Weights of a small transformer language model.
Size: 11 layers, width 192, 3 heads of 32, MLP 1536 GELU, vocabulary 4096, 8.18M parameters.
Architecture: no biases in attention or MLP, tied embeddings.
Training: a variant of Adam for these matrices, 14707 steps.
Each number is 200 + 40 x the weight over its row's rms, rounded and kept within 0 to 999. Layers, rows and columns count from 0. The size before them is the row's rms in percent of the matrix's.

# layer 5 MLP down, 192x1536, rms 0.132, rows 0-108, columns 64-127
096,198,187,148,217,143,194,149,198,195,258,225,235,229,221,168,273,257,273,237,165,114,200,205,209,146,196,145,176,163,218,207,233,121,177,256,217,178,201,167,179,176,210,154,186,256,206,222,90,175,234,254,204,224,190,267,116,233,191,138,241,172,178,119,238
102,169,195,53,201,195,183,160,226,200,237,186,173,209,128,244,174,150,165,231,179,176,166,154,190,156,181,183,132,188,219,193,162,162,289,151,184,166,221,162,250,130,203,257,161,252,125,205,190,268,255,203,141,197,220,192,205,213,201,150,145,211,259,182,219
099,248,97,139,266,219,207,247,174,217,209,193,169,177,169,163,207,198,170,217,239,259,201,171,186,121,206,194,240,193,221,182,277,187,159,227,199,150,198,224,210,231,240,184,158,189,212,274,171,175,229,186,223,249,192,239,183,207,154,242,244,236,183,213,239
103,203,189,166,163,257,163,109,185,177,218,260,224,222,184,235,190,233,120,213,222,145,169,165,230,197,187,237,168,220,147,243,243,186,244,195,213,217,127,217,246,201,173,246,258,200,178,226,175,156,113,244,146,256,201,230,200,177,191,265,290,136,257,273,179
099,235,270,177,180,211,197,222,192,152,207,190,206,203,207,220,233,157,284,133,220,229,215,166,239,276,166,170,159,238,218,230,181,216,150,218,142,209,202,231,225,153,216,206,200,172,181,121,188,224,208,239,204,183,175,175,230,182,173,248,93,157,204,209,155
098,198,186,294,200,204,190,237,182,195,160,245,184,172,227,144,209,151,202,317,197,251,199,162,195,112,252,194,175,152,159,280,209,256,164,243,194,179,195,226,190,152,191,212,236,229,175,279,190,184,208,290,180,192,233,167,180,175,230,198,174,194,236,214,205
105,168,189,198,151,209,205,175,204,196,220,173,188,171,164,290,198,202,179,155,204,215,170,286,229,210,231,162,218,202,215,220,265,132,179,275,254,204,152,186,220,212,154,206,253,170,168,261,210,164,193,187,194,185,236,187,233,172,154,150,191,211,181,223,186
099,154,192,181,192,184,208,283,187,182,204,165,183,202,207,222,217,195,161,271,199,257,237,238,200,219,196,197,211,198,240,203,241,183,158,216,183,185,206,195,167,229,246,189,246,136,194,197,147,115,219,136,184,241,193,212,197,252,273,214,173,176,200,187,187
097,230,232,154,203,230,130,249,188,192,197,187,241,157,207,194,175,237,259,108,216,214,159,193,248,196,256,303,134,257,222,206,195,147,198,204,209,164,237,262,201,189,274,176,217,184,121,229,240,162,263,190,181,188,247,251,233,210,184,174,141,157,240,145,137
093,161,285,229,124,277,228,182,176,211,157,179,207,205,254,179,224,129,176,217,245,234,227,177,244,262,193,168,191,218,166,263,163,199,229,148,186,159,151,231,254,157,245,156,203,291,292,209,218,220,179,177,166,226,157,84,231,160,113,190,205,167,234,177,193
098,214,132,222,207,242,198,204,180,192,225,285,201,250,236,181,188,200,314,172,172,232,233,167,217,260,187,187,135,156,120,230,237,194,161,177,272,223,218,222,191,229,199,208,180,138,223,109,215,143,189,209,244,222,174,97,167,216,258,166,200,177,228,230,158
104,232,206,257,168,150,237,111,221,151,215,175,273,237,177,180,97,206,132,121,287,205,219,184,214,279,190,236,172,204,236,214,208,180,198,163,262,187,204,225,241,209,227,132,144,210,291,147,210,265,192,167,201,233,188,90,201,235,226,118,233,114,220,218,221
105,207,140,253,182,177,196,178,194,168,245,247,163,261,219,232,210,205,184,138,229,184,149,258,164,142,197,253,197,233,234,216,201,231,140,244,129,232,226,190,261,145,194,185,157,168,153,168,168,188,134,155,141,233,233,196,160,205,218,196,212,286,135,156,197
102,212,210,219,204,183,189,147,226,191,190,153,167,237,166,222,236,225,224,162,250,309,284,137,246,140,194,218,197,162,218,257,197,201,207,124,122,219,182,217,177,187,224,206,194,214,213,134,158,335,254,144,227,207,151,219,179,192,240,142,194,156,230,193,162
099,205,177,212,236,147,194,226,209,228,267,239,207,186,176,174,210,188,145,148,200,218,146,279,104,246,159,173,212,260,179,236,256,263,114,265,173,190,225,169,213,230,185,212,233,175,155,232,162,152,266,203,131,214,259,257,187,180,156,137,204,174,159,184,233
092,231,187,216,175,219,202,183,205,221,219,177,226,119,168,169,227,234,166,185,148,210,176,232,154,152,202,170,150,173,234,188,186,133,224,143,145,228,247,192,155,133,159,232,146,240,189,185,153,156,228,193,197,192,194,232,179,213,190,161,175,206,206,189,216
096,191,258,250,208,244,205,225,197,223,222,156,259,194,156,211,270,161,236,117,207,195,188,203,215,158,193,202,211,226,171,244,155,202,221,151,165,139,256,279,216,182,240,220,197,195,224,179,227,279,179,221,164,179,164,252,167,176,223,153,165,114,207,160,188
100,225,162,200,260,314,188,261,186,184,223,143,218,166,198,208,230,222,210,180,174,184,216,242,181,170,198,213,195,220,168,180,234,194,177,206,211,122,236,153,121,219,153,318,166,248,309,218,286,173,176,195,185,200,145,197,201,162,247,159,224,266,166,176,173
122,203,174,194,124,187,145,254,106,181,216,220,142,214,185,246,217,204,200,176,196,231,193,218,188,190,148,182,214,202,149,231,267,185,210,263,194,242,220,259,231,164,204,200,240,242,208,199,319,242,240,246,187,157,239,207,173,223,206,224,208,231,201,190,225
096,156,177,164,235,247,153,298,173,204,187,152,276,190,218,225,146,190,264,175,216,202,131,224,192,189,203,268,194,204,263,186,185,222,205,368,157,168,150,220,168,184,157,160,214,194,179,162,218,177,223,201,248,245,138,195,220,214,216,218,213,223,229,264,173
100,218,187,237,154,236,210,189,181,240,253,243,213,126,230,137,244,201,216,168,138,202,157,161,237,301,243,180,151,209,216,222,237,96,154,258,277,136,243,202,265,176,181,165,185,156,145,158,232,152,165,190,195,179,111,261,178,212,149,228,259,215,175,186,168
097,165,236,245,154,193,147,203,141,207,215,180,192,175,156,228,208,170,213,200,280,285,177,195,221,179,213,240,159,139,244,239,209,164,234,231,254,125,185,294,186,218,290,210,228,101,121,191,153,191,201,240,169,176,228,269,198,226,167,185,198,214,180,146,210
104,186,227,168,183,215,209,144,194,164,199,150,191,322,196,241,186,152,203,286,241,195,213,169,230,207,178,270,182,204,213,195,264,152,268,192,198,239,188,211,260,218,185,196,215,187,215,153,156,247,182,214,159,166,215,205,160,195,224,198,254,188,213,209,238
092,181,181,187,206,191,191,193,224,283,183,172,192,225,183,176,232,173,177,269,199,303,182,191,205,181,201,134,212,214,215,210,187,221,175,217,271,161,306,164,164,245,232,167,171,239,145,209,135,193,227,131,201,128,252,149,168,209,188,267,218,185,264,148,185
098,247,179,188,155,198,177,176,201,209,188,234,217,151,174,176,186,206,222,218,190,124,95,194,148,130,110,267,167,186,276,158,205,136,178,211,203,191,222,154,200,157,243,243,185,243,144,182,232,187,230,198,239,171,166,228,240,186,223,105,147,237,153,175,176
101,189,128,139,192,208,258,178,185,152,138,248,168,242,178,136,172,150,217,246,211,240,238,199,211,225,184,149,229,177,225,126,250,157,169,153,198,236,185,204,197,127,186,206,203,222,186,222,208,243,223,213,251,191,166,179,193,160,174,210,250,199,225,247,175
099,247,211,188,186,214,186,199,202,247,216,308,178,205,175,203,227,249,175,232,259,245,221,240,127,151,229,110,240,204,173,268,192,118,199,180,222,229,153,289,232,196,129,222,204,237,103,171,102,189,132,212,193,195,231,237,173,223,152,301,197,207,236,270,142
100,274,158,215,206,143,167,172,218,205,198,213,173,245,145,157,219,230,130,156,190,197,144,203,185,193,165,285,221,254,220,187,257,214,187,210,179,180,245,192,176,204,132,189,252,213,152,173,142,212,191,247,250,216,170,212,255,142,158,195,209,281,214,252,224
098,182,209,214,244,273,270,200,162,164,110,203,234,188,237,233,204,200,226,178,218,250,254,196,202,188,190,156,200,248,159,215,200,187,262,241,215,224,259,209,182,196,278,171,177,221,244,157,218,173,194,170,200,197,145,170,175,192,153,226,172,159,246,217,165
111,221,269,83,199,173,227,151,187,235,211,223,233,217,179,224,219,204,256,224,267,194,288,221,287,191,140,216,168,191,228,210,196,145,222,191,175,201,200,235,215,215,201,159,179,114,299,101,249,238,203,165,195,126,189,245,159,202,162,202,254,238,265,193,203
101,147,238,141,158,135,154,216,217,93,249,241,174,257,179,147,243,245,156,242,221,254,260,185,190,217,164,229,145,211,208,220,186,280,175,198,180,244,279,213,165,199,298,225,179,249,194,167,279,305,229,212,166,213,182,241,168,170,120,203,181,239,258,171,189
104,251,127,191,181,151,164,171,169,229,203,164,195,164,199,252,182,198,199,247,208,152,144,140,236,199,272,169,195,196,183,225,175,229,279,220,193,227,150,244,255,188,206,158,279,223,122,176,152,251,236,223,239,128,183,216,268,235,178,196,185,179,211,275,215
104,160,131,165,167,125,208,200,164,146,216,224,210,200,212,266,198,219,187,212,271,183,176,243,209,238,159,241,241,190,207,262,155,280,191,137,241,187,281,232,164,175,240,196,193,197,224,181,185,205,186,231,178,218,186,208,195,175,236,143,200,194,272,195,128
096,201,151,172,168,191,184,173,200,125,153,192,175,196,203,139,199,222,260,205,182,240,149,212,245,251,195,174,112,215,228,160,173,209,165,172,173,166,198,157,228,224,236,172,198,232,133,201,184,257,193,209,155,196,203,177,169,179,197,252,168,204,178,194,179
096,158,166,181,174,156,217,297,198,194,191,164,258,206,203,200,123,193,191,240,176,89,135,195,178,194,162,241,185,203,282,255,240,193,156,277,286,175,238,227,254,121,229,230,227,144,169,170,179,217,182,173,193,268,239,258,186,171,168,74,242,201,152,152,256
103,111,175,205,241,292,206,249,169,186,288,222,179,178,144,154,298,186,178,258,280,235,137,183,218,198,220,261,177,160,194,164,151,249,181,224,120,262,166,158,215,220,154,204,185,335,125,190,118,195,229,224,191,231,209,169,217,155,235,260,180,196,228,240,226
102,213,233,225,177,246,165,193,144,247,114,130,237,168,217,157,181,195,140,167,199,189,186,152,228,174,191,266,165,211,283,189,140,210,191,249,208,129,211,174,145,263,204,274,147,126,214,150,150,318,222,203,220,178,199,168,239,197,177,175,161,261,233,262,218
087,242,253,204,139,228,137,190,157,173,221,232,151,216,198,223,228,194,189,159,222,133,217,148,175,146,226,253,250,212,99,200,169,225,230,201,202,275,256,306,171,236,259,218,178,207,237,222,96,222,194,192,95,237,211,237,142,146,254,238,172,158,194,187,174
098,228,282,185,176,153,177,198,236,233,182,247,211,234,212,178,211,241,236,184,135,184,201,161,215,163,231,229,283,215,257,195,264,215,230,213,264,213,129,216,211,186,184,164,147,177,147,207,248,261,262,200,236,219,230,146,218,255,249,149,188,234,203,265,160
100,142,234,182,180,125,183,227,223,252,145,240,215,222,211,264,227,207,200,256,245,170,201,211,219,225,96,175,179,230,177,179,191,187,182,231,197,187,295,251,126,201,304,161,213,157,249,187,135,250,198,202,136,206,167,209,147,134,207,324,159,222,225,117,199
105,243,204,191,251,174,156,226,191,182,153,210,234,178,208,132,141,218,137,197,157,183,212,238,204,192,164,247,195,219,275,128,195,206,168,245,195,163,166,170,202,184,173,179,205,136,175,176,121,190,184,174,198,254,214,148,253,226,129,141,193,166,201,227,210
100,203,235,169,202,210,146,209,217,197,187,264,215,183,192,133,153,167,257,167,240,269,187,267,201,191,186,203,109,258,230,204,181,194,190,228,174,178,176,230,178,222,141,227,179,205,161,208,123,130,223,272,158,237,136,210,200,194,193,203,214,218,268,142,140
098,183,140,187,177,132,194,188,198,141,160,198,198,217,185,256,218,188,247,192,160,223,203,185,157,166,246,267,173,226,185,187,237,214,255,247,108,148,251,211,197,204,190,225,196,152,296,201,210,188,140,308,214,210,202,232,160,228,253,146,179,229,144,261,227
104,209,156,164,218,213,126,275,194,214,243,237,219,243,227,186,262,188,240,197,195,171,131,220,232,213,225,199,162,183,167,158,145,207,185,203,215,162,205,152,153,310,189,226,204,215,274,240,219,141,197,230,225,166,219,223,164,187,231,191,280,169,229,220,138
101,217,190,196,169,281,228,198,188,186,178,168,197,246,212,233,166,184,146,210,277,177,190,227,188,259,204,189,219,241,173,239,149,276,166,220,175,121,191,208,188,169,193,258,222,177,191,250,163,188,202,220,204,212,155,224,172,208,171,151,211,121,176,235,233
091,197,178,248,244,215,217,122,213,171,220,137,216,181,192,209,192,240,218,176,193,293,194,253,162,168,180,291,250,170,173,187,180,198,187,163,197,217,163,259,216,185,202,138,240,170,165,200,126,213,207,190,248,199,170,185,239,210,159,211,126,177,145,246,236
098,238,209,215,189,177,150,235,180,213,172,234,232,200,222,165,128,178,191,187,191,182,174,262,185,213,178,216,94,209,180,198,204,221,222,186,226,87,235,170,247,108,194,200,159,272,244,182,255,257,157,162,168,173,144,215,216,210,145,124,137,206,205,184,273
098,202,194,262,196,191,219,188,175,207,194,235,280,260,156,118,229,222,238,240,242,179,170,177,206,235,232,197,122,181,258,236,213,177,229,179,204,209,184,178,236,201,164,164,232,178,157,200,215,138,251,206,231,247,206,189,191,151,173,216,212,161,233,221,176
099,139,272,198,186,318,240,161,192,161,152,268,180,185,205,214,233,156,181,175,189,163,278,201,188,313,192,218,203,170,215,218,135,224,161,174,192,199,226,230,172,204,171,233,161,186,142,270,195,108,235,174,140,198,233,284,174,201,229,144,191,207,175,190,184
096,217,187,121,234,200,221,229,213,196,245,188,225,188,192,248,201,184,228,191,221,232,254,174,207,138,227,237,175,210,167,220,207,161,211,183,221,279,132,177,254,194,184,188,163,185,146,150,256,212,225,135,169,113,165,222,206,240,194,220,225,195,197,217,272
102,219,228,174,235,168,188,184,206,146,205,213,196,173,227,158,171,203,106,86,170,222,259,222,210,180,169,157,211,230,132,222,206,253,190,153,202,211,287,187,244,245,203,271,214,256,234,185,259,239,209,265,182,244,109,164,152,174,222,209,153,102,138,223,192
095,187,142,181,219,261,227,205,220,151,126,176,154,203,218,232,213,208,213,214,182,167,163,164,189,226,208,206,185,193,168,131,193,179,151,219,238,158,208,223,186,153,234,268,156,182,235,292,150,194,201,310,166,231,152,151,167,156,181,189,172,208,276,235,148
102,221,153,229,171,202,155,242,214,140,196,127,232,232,185,134,194,148,204,230,213,238,167,158,276,161,220,180,286,289,180,207,142,122,197,195,174,235,232,194,186,159,238,151,200,241,145,185,204,191,226,105,185,298,198,149,238,214,245,152,186,275,187,213,121
102,306,223,219,206,218,227,185,177,198,221,219,207,165,162,154,153,148,159,167,208,177,178,202,208,249,141,236,195,260,220,270,188,216,203,214,203,311,146,151,219,177,227,218,242,209,209,207,236,181,219,236,211,193,137,151,143,204,197,250,230,187,186,183,181
099,213,241,194,191,201,234,186,186,200,207,144,187,246,209,197,193,248,192,204,208,227,217,163,188,169,227,224,143,227,198,196,152,245,185,148,224,140,115,214,125,164,131,234,232,240,287,244,209,227,228,192,156,216,245,195,202,211,246,178,252,189,166,204,206
101,167,133,154,210,178,226,219,191,191,194,209,231,185,175,236,185,205,217,235,229,231,193,219,204,140,178,169,209,234,186,276,173,123,202,209,183,156,248,197,231,257,188,177,224,252,96,120,178,254,167,160,176,211,151,129,184,215,239,81,111,199,121,204,293
102,180,141,105,215,243,283,142,182,222,222,197,147,221,194,186,214,250,146,202,146,203,212,198,180,204,236,246,200,205,166,151,286,219,197,193,160,252,190,142,181,218,133,148,178,300,282,248,249,156,111,221,242,321,208,152,215,194,202,213,171,155,253,177,187
098,265,165,210,232,285,207,230,190,207,207,195,159,135,202,205,276,214,266,247,156,209,210,183,182,195,174,216,185,259,205,205,150,246,248,240,230,186,134,211,170,255,138,225,217,177,92,165,154,216,207,204,214,141,185,273,241,233,143,181,174,187,236,217,207
099,147,212,223,163,214,284,211,215,192,218,173,231,221,209,194,214,148,154,203,170,231,262,201,137,188,218,197,182,216,148,172,204,196,216,215,256,187,190,229,241,250,193,230,225,197,227,182,222,175,178,202,149,136,190,181,171,276,231,174,214,290,177,188,261
106,332,211,219,182,108,243,143,190,170,178,199,240,220,234,173,124,250,225,177,169,153,202,200,255,197,225,212,246,156,252,196,205,225,208,248,274,210,271,239,230,267,215,214,222,216,199,197,191,229,165,242,178,193,150,190,141,171,171,198,108,235,215,161,210
103,261,188,242,228,179,182,291,204,216,225,172,156,187,212,173,225,189,125,239,252,212,142,193,216,149,216,190,231,217,221,204,236,275,221,262,212,165,212,252,205,236,223,199,226,218,131,238,119,206,213,191,201,180,107,223,214,161,207,105,218,228,187,213,174
097,236,237,224,209,165,143,197,175,129,158,234,232,154,177,144,208,181,147,189,235,142,194,232,163,261,268,198,246,158,198,279,192,127,217,230,250,172,298,300,184,284,176,244,222,213,127,244,183,222,181,178,170,199,182,164,220,190,135,164,180,243,164,211,195
097,288,171,223,164,194,186,264,220,230,217,184,204,199,271,212,197,219,227,169,107,254,157,162,200,169,227,222,138,180,300,108,212,127,170,157,228,131,157,179,198,256,223,185,202,168,109,188,213,259,233,147,278,195,141,227,217,115,192,136,166,217,260,185,204
099,268,189,152,186,170,219,171,251,130,135,211,221,188,194,192,224,198,199,185,247,158,139,219,203,267,222,204,231,237,189,239,219,147,183,188,152,122,237,263,212,271,184,192,234,243,270,171,173,269,239,239,177,231,91,233,222,249,168,178,203,312,192,217,176
095,228,198,152,196,194,244,258,224,187,211,197,199,212,213,235,148,234,210,160,227,195,270,188,195,148,195,159,146,288,194,184,265,142,220,149,237,244,212,200,164,230,144,175,188,59,259,181,242,196,236,162,180,295,133,231,169,265,183,268,197,195,315,174,161
095,214,223,273,218,182,269,177,199,185,262,252,207,241,233,156,188,243,255,163,165,130,233,207,210,170,147,313,217,277,139,232,227,241,200,208,197,172,208,191,163,135,203,200,158,220,241,156,132,241,225,207,250,221,179,190,210,188,100,197,161,211,292,221,243
100,162,243,226,225,126,202,162,164,203,166,233,188,199,174,200,239,218,166,205,150,215,208,203,183,242,201,244,212,231,236,148,181,156,177,208,163,243,220,217,221,226,160,216,234,173,280,182,163,174,287,157,258,199,205,194,222,211,263,185,151,173,138,252,169
094,202,278,228,196,194,287,214,204,165,204,135,191,165,194,233,227,218,228,210,212,180,191,177,312,160,201,165,168,188,184,198,159,200,151,198,106,155,178,259,219,196,214,169,212,270,225,187,179,192,122,231,219,194,238,204,184,185,267,227,222,191,228,197,173
105,197,287,195,227,187,215,239,183,178,221,200,210,180,238,200,157,235,141,129,208,230,298,179,214,208,144,179,187,174,204,162,189,233,189,183,202,158,155,195,220,185,273,182,249,180,328,155,150,210,240,232,201,233,193,157,204,250,156,279,173,180,172,284,204
095,155,190,213,233,180,173,184,181,261,236,151,218,265,163,236,234,243,174,134,176,103,139,237,194,254,198,146,137,120,212,223,212,176,249,238,198,164,197,124,155,175,148,178,207,144,232,96,134,128,165,218,213,166,224,168,207,214,221,209,202,272,299,189,196
077,187,278,243,216,214,252,198,264,255,234,225,225,187,206,214,175,214,172,241,175,218,206,155,212,210,169,180,184,202,192,214,199,199,205,197,201,248,156,96,224,195,125,206,254,244,209,180,205,227,183,207,249,161,218,238,206,258,218,212,231,219,193,194,200
102,118,193,268,193,242,237,176,142,229,200,172,174,137,211,215,124,222,106,167,210,184,198,189,132,189,219,291,196,177,169,221,153,187,223,221,226,232,154,184,222,293,227,150,216,141,232,253,90,192,160,180,179,135,260,188,217,182,209,306,167,142,223,204,185
095,208,180,180,194,198,207,192,195,269,206,226,221,212,204,235,261,161,279,190,247,169,263,182,223,162,150,148,199,215,191,250,177,202,229,211,235,163,225,276,195,139,282,187,173,170,313,145,223,188,229,236,178,165,242,186,173,132,152,175,233,107,200,183,226
100,220,212,267,184,229,158,184,220,224,178,174,213,169,178,131,190,203,210,176,223,201,207,222,172,214,257,220,219,186,176,163,182,289,234,212,196,246,112,185,180,246,214,148,223,171,283,170,136,164,145,207,270,209,203,164,245,244,206,235,84,185,173,216,193
099,168,137,205,225,217,177,174,246,168,258,107,204,189,185,217,144,143,76,208,168,186,178,147,113,216,235,135,226,216,191,214,181,206,210,157,155,177,190,237,205,162,197,181,204,232,109,229,155,154,197,171,174,178,184,242,265,231,215,199,153,177,199,161,188
104,210,221,158,184,153,158,192,195,223,165,191,251,177,207,213,147,264,199,139,187,161,167,218,153,190,161,159,172,314,204,244,264,169,224,241,195,217,244,239,189,187,254,187,198,259,131,187,154,222,215,178,144,155,193,144,188,228,176,99,172,268,182,247,200
102,147,172,190,231,253,222,109,216,187,230,173,169,157,210,218,180,228,189,220,259,178,209,110,252,202,131,171,209,232,254,193,212,228,193,154,167,213,213,184,219,119,263,180,194,230,218,258,197,220,257,146,206,191,179,165,210,231,214,219,151,132,143,215,162
106,221,275,170,222,174,193,139,207,234,203,199,212,186,231,217,253,201,364,196,195,160,293,233,251,246,229,180,275,168,214,200,250,190,191,185,267,153,181,213,226,151,173,224,201,191,231,217,217,218,294,260,183,172,294,167,225,232,185,218,173,178,176,183,162
099,207,296,252,214,135,193,156,207,185,177,169,211,192,222,232,224,131,198,95,180,160,106,164,166,236,152,141,169,152,219,144,186,179,275,203,232,271,276,205,147,123,198,103,247,224,234,119,242,209,168,178,218,198,221,188,187,159,249,214,238,161,244,208,241
097,204,270,192,204,279,221,186,213,230,188,212,228,261,193,241,167,243,179,266,262,152,167,248,201,248,177,156,152,192,202,232,174,286,156,163,167,163,131,213,174,210,168,195,239,150,253,179,185,172,174,235,183,244,205,150,179,169,227,181,282,131,153,231,131
086,206,124,244,234,318,180,213,247,200,179,263,212,192,272,186,200,298,247,180,200,215,252,192,180,255,205,141,246,191,241,187,204,255,201,173,147,117,190,222,191,174,168,197,326,148,226,141,163,283,175,217,231,208,179,278,219,164,168,183,164,289,139,215,247
098,200,240,252,180,207,155,133,198,186,180,196,166,134,163,224,233,246,215,243,267,203,189,192,148,204,201,207,201,209,102,257,222,144,167,211,171,229,254,294,220,227,202,199,203,244,138,210,218,189,150,187,150,240,228,203,158,158,191,237,160,302,185,170,238
102,250,254,205,212,250,206,244,171,152,217,217,232,234,222,202,170,238,228,190,196,188,220,274,141,193,214,188,220,279,237,172,231,204,106,194,295,175,199,170,234,285,207,246,196,189,208,272,191,218,193,202,236,215,154,186,222,213,185,235,157,209,188,190,217
108,242,266,175,154,133,232,145,171,151,203,196,192,180,188,236,146,174,207,105,272,104,241,158,224,193,165,125,176,152,179,251,172,160,166,234,155,164,238,194,204,184,205,159,241,192,299,165,179,180,186,260,198,237,266,215,182,191,158,152,189,166,186,230,219
100,201,160,257,227,229,213,196,203,174,206,250,183,217,221,264,153,111,181,152,147,180,111,223,278,187,175,157,237,233,198,162,216,184,124,166,226,242,244,208,226,211,192,249,168,259,188,181,310,147,233,217,242,182,245,211,187,178,276,156,221,246,192,228,178
102,179,141,255,178,221,211,194,218,186,210,267,181,211,209,194,198,183,200,213,159,198,187,223,215,204,143,272,197,188,210,164,225,206,204,108,238,203,201,134,211,215,184,180,212,225,228,171,238,176,190,235,234,291,148,184,214,156,156,45,232,216,245,221,185
098,230,219,232,181,205,232,229,217,125,170,191,240,211,149,265,237,197,176,238,185,176,173,182,176,213,156,138,154,199,226,107,111,150,212,144,184,171,121,201,159,184,137,167,179,233,179,186,284,299,212,236,148,199,173,201,174,205,164,163,273,128,257,252,217
097,138,164,137,153,172,178,184,198,204,159,175,189,233,208,164,176,272,158,227,189,270,248,228,104,164,96,220,222,235,205,165,231,218,179,224,192,233,174,220,141,198,201,185,193,242,104,222,68,193,271,205,143,185,246,196,187,149,204,215,177,204,144,158,197
100,176,235,282,211,201,144,211,216,165,209,206,211,225,223,193,201,169,206,260,178,168,248,185,181,196,250,237,211,232,172,202,218,223,199,158,214,270,156,216,290,161,210,251,209,221,163,186,224,160,133,188,202,276,196,193,235,229,220,254,163,239,193,189,201
105,184,183,182,177,262,209,269,198,226,175,287,207,246,190,209,204,214,161,261,203,213,217,208,187,262,133,203,145,189,184,221,233,175,207,182,197,198,144,168,179,201,161,200,157,143,137,187,170,226,159,209,190,205,209,220,115,146,242,243,238,164,174,208,168
095,156,176,175,192,236,223,235,197,212,215,133,174,249,200,205,219,251,167,211,267,284,124,179,180,163,216,200,253,200,180,291,203,230,201,215,223,195,175,200,203,260,242,214,195,204,209,213,178,211,223,207,229,189,207,194,223,193,301,215,205,52,214,70,145
107,230,199,114,197,205,180,227,191,145,190,196,191,184,208,178,216,196,214,88,217,170,161,196,227,161,226,137,165,227,214,260,190,219,145,228,222,173,171,209,154,182,243,240,208,177,201,161,221,277,180,170,204,209,218,142,210,211,182,197,215,173,213,217,221
097,246,226,221,174,183,150,119,153,177,255,225,187,187,186,179,211,281,206,174,155,171,197,232,169,241,250,99,177,133,173,179,188,243,247,288,194,226,234,226,221,205,231,109,169,217,131,253,245,147,214,142,217,141,135,128,167,171,197,194,136,194,222,224,172
104,168,271,180,246,249,216,252,177,239,263,216,225,215,183,244,130,198,217,173,220,214,243,166,169,205,164,110,159,224,191,211,175,234,173,188,273,138,171,266,200,169,193,165,189,165,208,219,288,200,181,197,223,192,174,227,183,237,202,164,228,270,191,187,152
101,197,216,230,221,136,173,245,199,216,249,225,200,206,185,128,143,239,208,187,188,233,148,203,231,197,115,216,204,209,244,274,201,223,256,219,180,152,205,188,181,267,238,208,209,210,174,251,161,199,114,219,205,198,196,267,257,228,124,242,231,254,245,175,238
099,265,183,221,193,229,197,252,283,166,190,184,188,193,168,209,250,205,199,173,180,182,161,164,243,202,221,224,209,219,120,230,163,198,257,141,145,172,173,198,215,214,208,206,190,172,176,213,210,251,211,188,218,233,140,296,213,201,181,175,150,227,218,203,198
095,173,196,207,218,86,227,255,188,221,192,183,229,233,212,190,252,220,244,165,191,185,170,169,175,100,189,243,198,198,238,184,78,125,213,171,218,170,184,236,194,217,199,220,198,236,137,114,252,158,209,156,170,199,161,193,206,223,236,191,127,116,200,191,251
098,178,255,135,223,224,262,214,217,216,198,212,149,217,216,184,186,241,156,251,150,207,181,152,217,231,195,204,249,176,173,210,317,116,289,248,226,201,183,192,206,220,165,168,221,186,176,181,203,220,291,191,246,156,233,227,211,204,241,146,198,343,201,202,262
104,216,147,155,137,249,201,272,215,191,205,175,120,167,192,268,215,215,158,212,181,227,162,201,140,136,230,184,177,199,213,172,162,193,215,220,226,277,178,223,213,303,197,170,133,202,147,243,171,199,252,192,179,161,222,178,172,225,183,271,260,204,185,166,203
103,156,194,210,198,233,172,171,205,258,178,174,179,244,162,183,213,190,194,141,172,227,137,255,199,128,210,215,170,241,212,135,230,260,164,183,249,233,236,182,231,178,252,156,175,203,172,181,244,185,94,226,220,185,148,247,197,202,155,254,255,224,201,127,171
167,203,198,176,193,198,248,166,332,325,216,175,310,181,197,229,215,203,193,162,157,200,183,254,226,211,204,212,204,193,269,119,234,198,194,236,163,194,254,147,213,191,187,197,208,191,193,200,199,212,207,207,218,215,200,199,224,201,198,210,213,190,171,174,199
069,197,170,224,182,246,239,169,147,222,165,201,182,209,198,163,174,189,186,251,216,204,208,186,205,166,175,190,232,227,140,134,281,186,150,195,206,171,231,231,207,154,257,191,167,248,129,176,185,172,199,180,210,121,261,162,234,145,219,112,150,257,197,136,242
105,235,185,206,152,117,206,172,192,186,189,240,187,237,157,222,200,163,278,186,200,167,148,274,178,211,158,171,205,237,201,191,220,207,191,200,138,163,137,176,278,142,221,195,209,161,208,192,245,263,190,259,222,191,215,220,228,162,238,190,218,147,191,161,137
101,233,253,122,156,212,202,268,212,254,213,259,207,218,173,221,186,261,229,190,179,201,186,167,182,210,191,129,188,222,235,278,235,202,176,199,162,215,203,221,166,150,194,207,175,158,250,216,203,253,223,193,149,204,200,139,169,220,137,159,212,136,210,191,157
102,140,226,161,121,298,197,180,205,212,183,263,177,190,224,180,175,182,136,193,180,163,247,260,177,269,115,235,156,206,126,230,240,208,200,218,215,272,174,218,208,155,193,256,150,53,237,166,177,206,184,276,215,242,276,200,224,220,158,227,212,202,224,193,173
100,223,299,222,215,157,217,267,237,173,173,257,194,167,180,208,250,230,239,270,127,190,190,204,249,163,228,164,306,211,262,168,187,167,192,319,186,267,227,167,201,176,147,165,256,242,124,210,202,240,261,131,213,163,187,131,211,201,194,184,116,213,252,220,245
106,180,141,191,195,253,202,176,185,216,208,210,220,247,219,166,178,187,200,133,176,205,169,119,204,253,258,208,206,171,154,212,226,153,188,122,267,193,178,195,287,170,131,166,202,171,247,125,266,165,189,255,217,226,228,235,213,193,160,118,154,254,216,232,185
096,141,249,167,179,208,194,170,195,155,176,153,194,184,200,135,209,179,123,228,258,150,225,124,194,240,222,205,180,218,215,207,210,127,170,217,182,146,188,237,191,143,252,226,162,85,253,178,246,180,184,176,218,239,145,200,245,172,226,202,117,204,173,185,143
094,185,170,253,231,168,190,177,195,199,223,181,205,215,207,180,231,197,190,236,139,170,263,187,236,174,202,160,226,207,212,157,160,232,214,178,234,194,143,204,270,192,88,250,233,134,216,140,93,182,201,245,207,184,169,154,222,247,198,191,191,169,205,257,121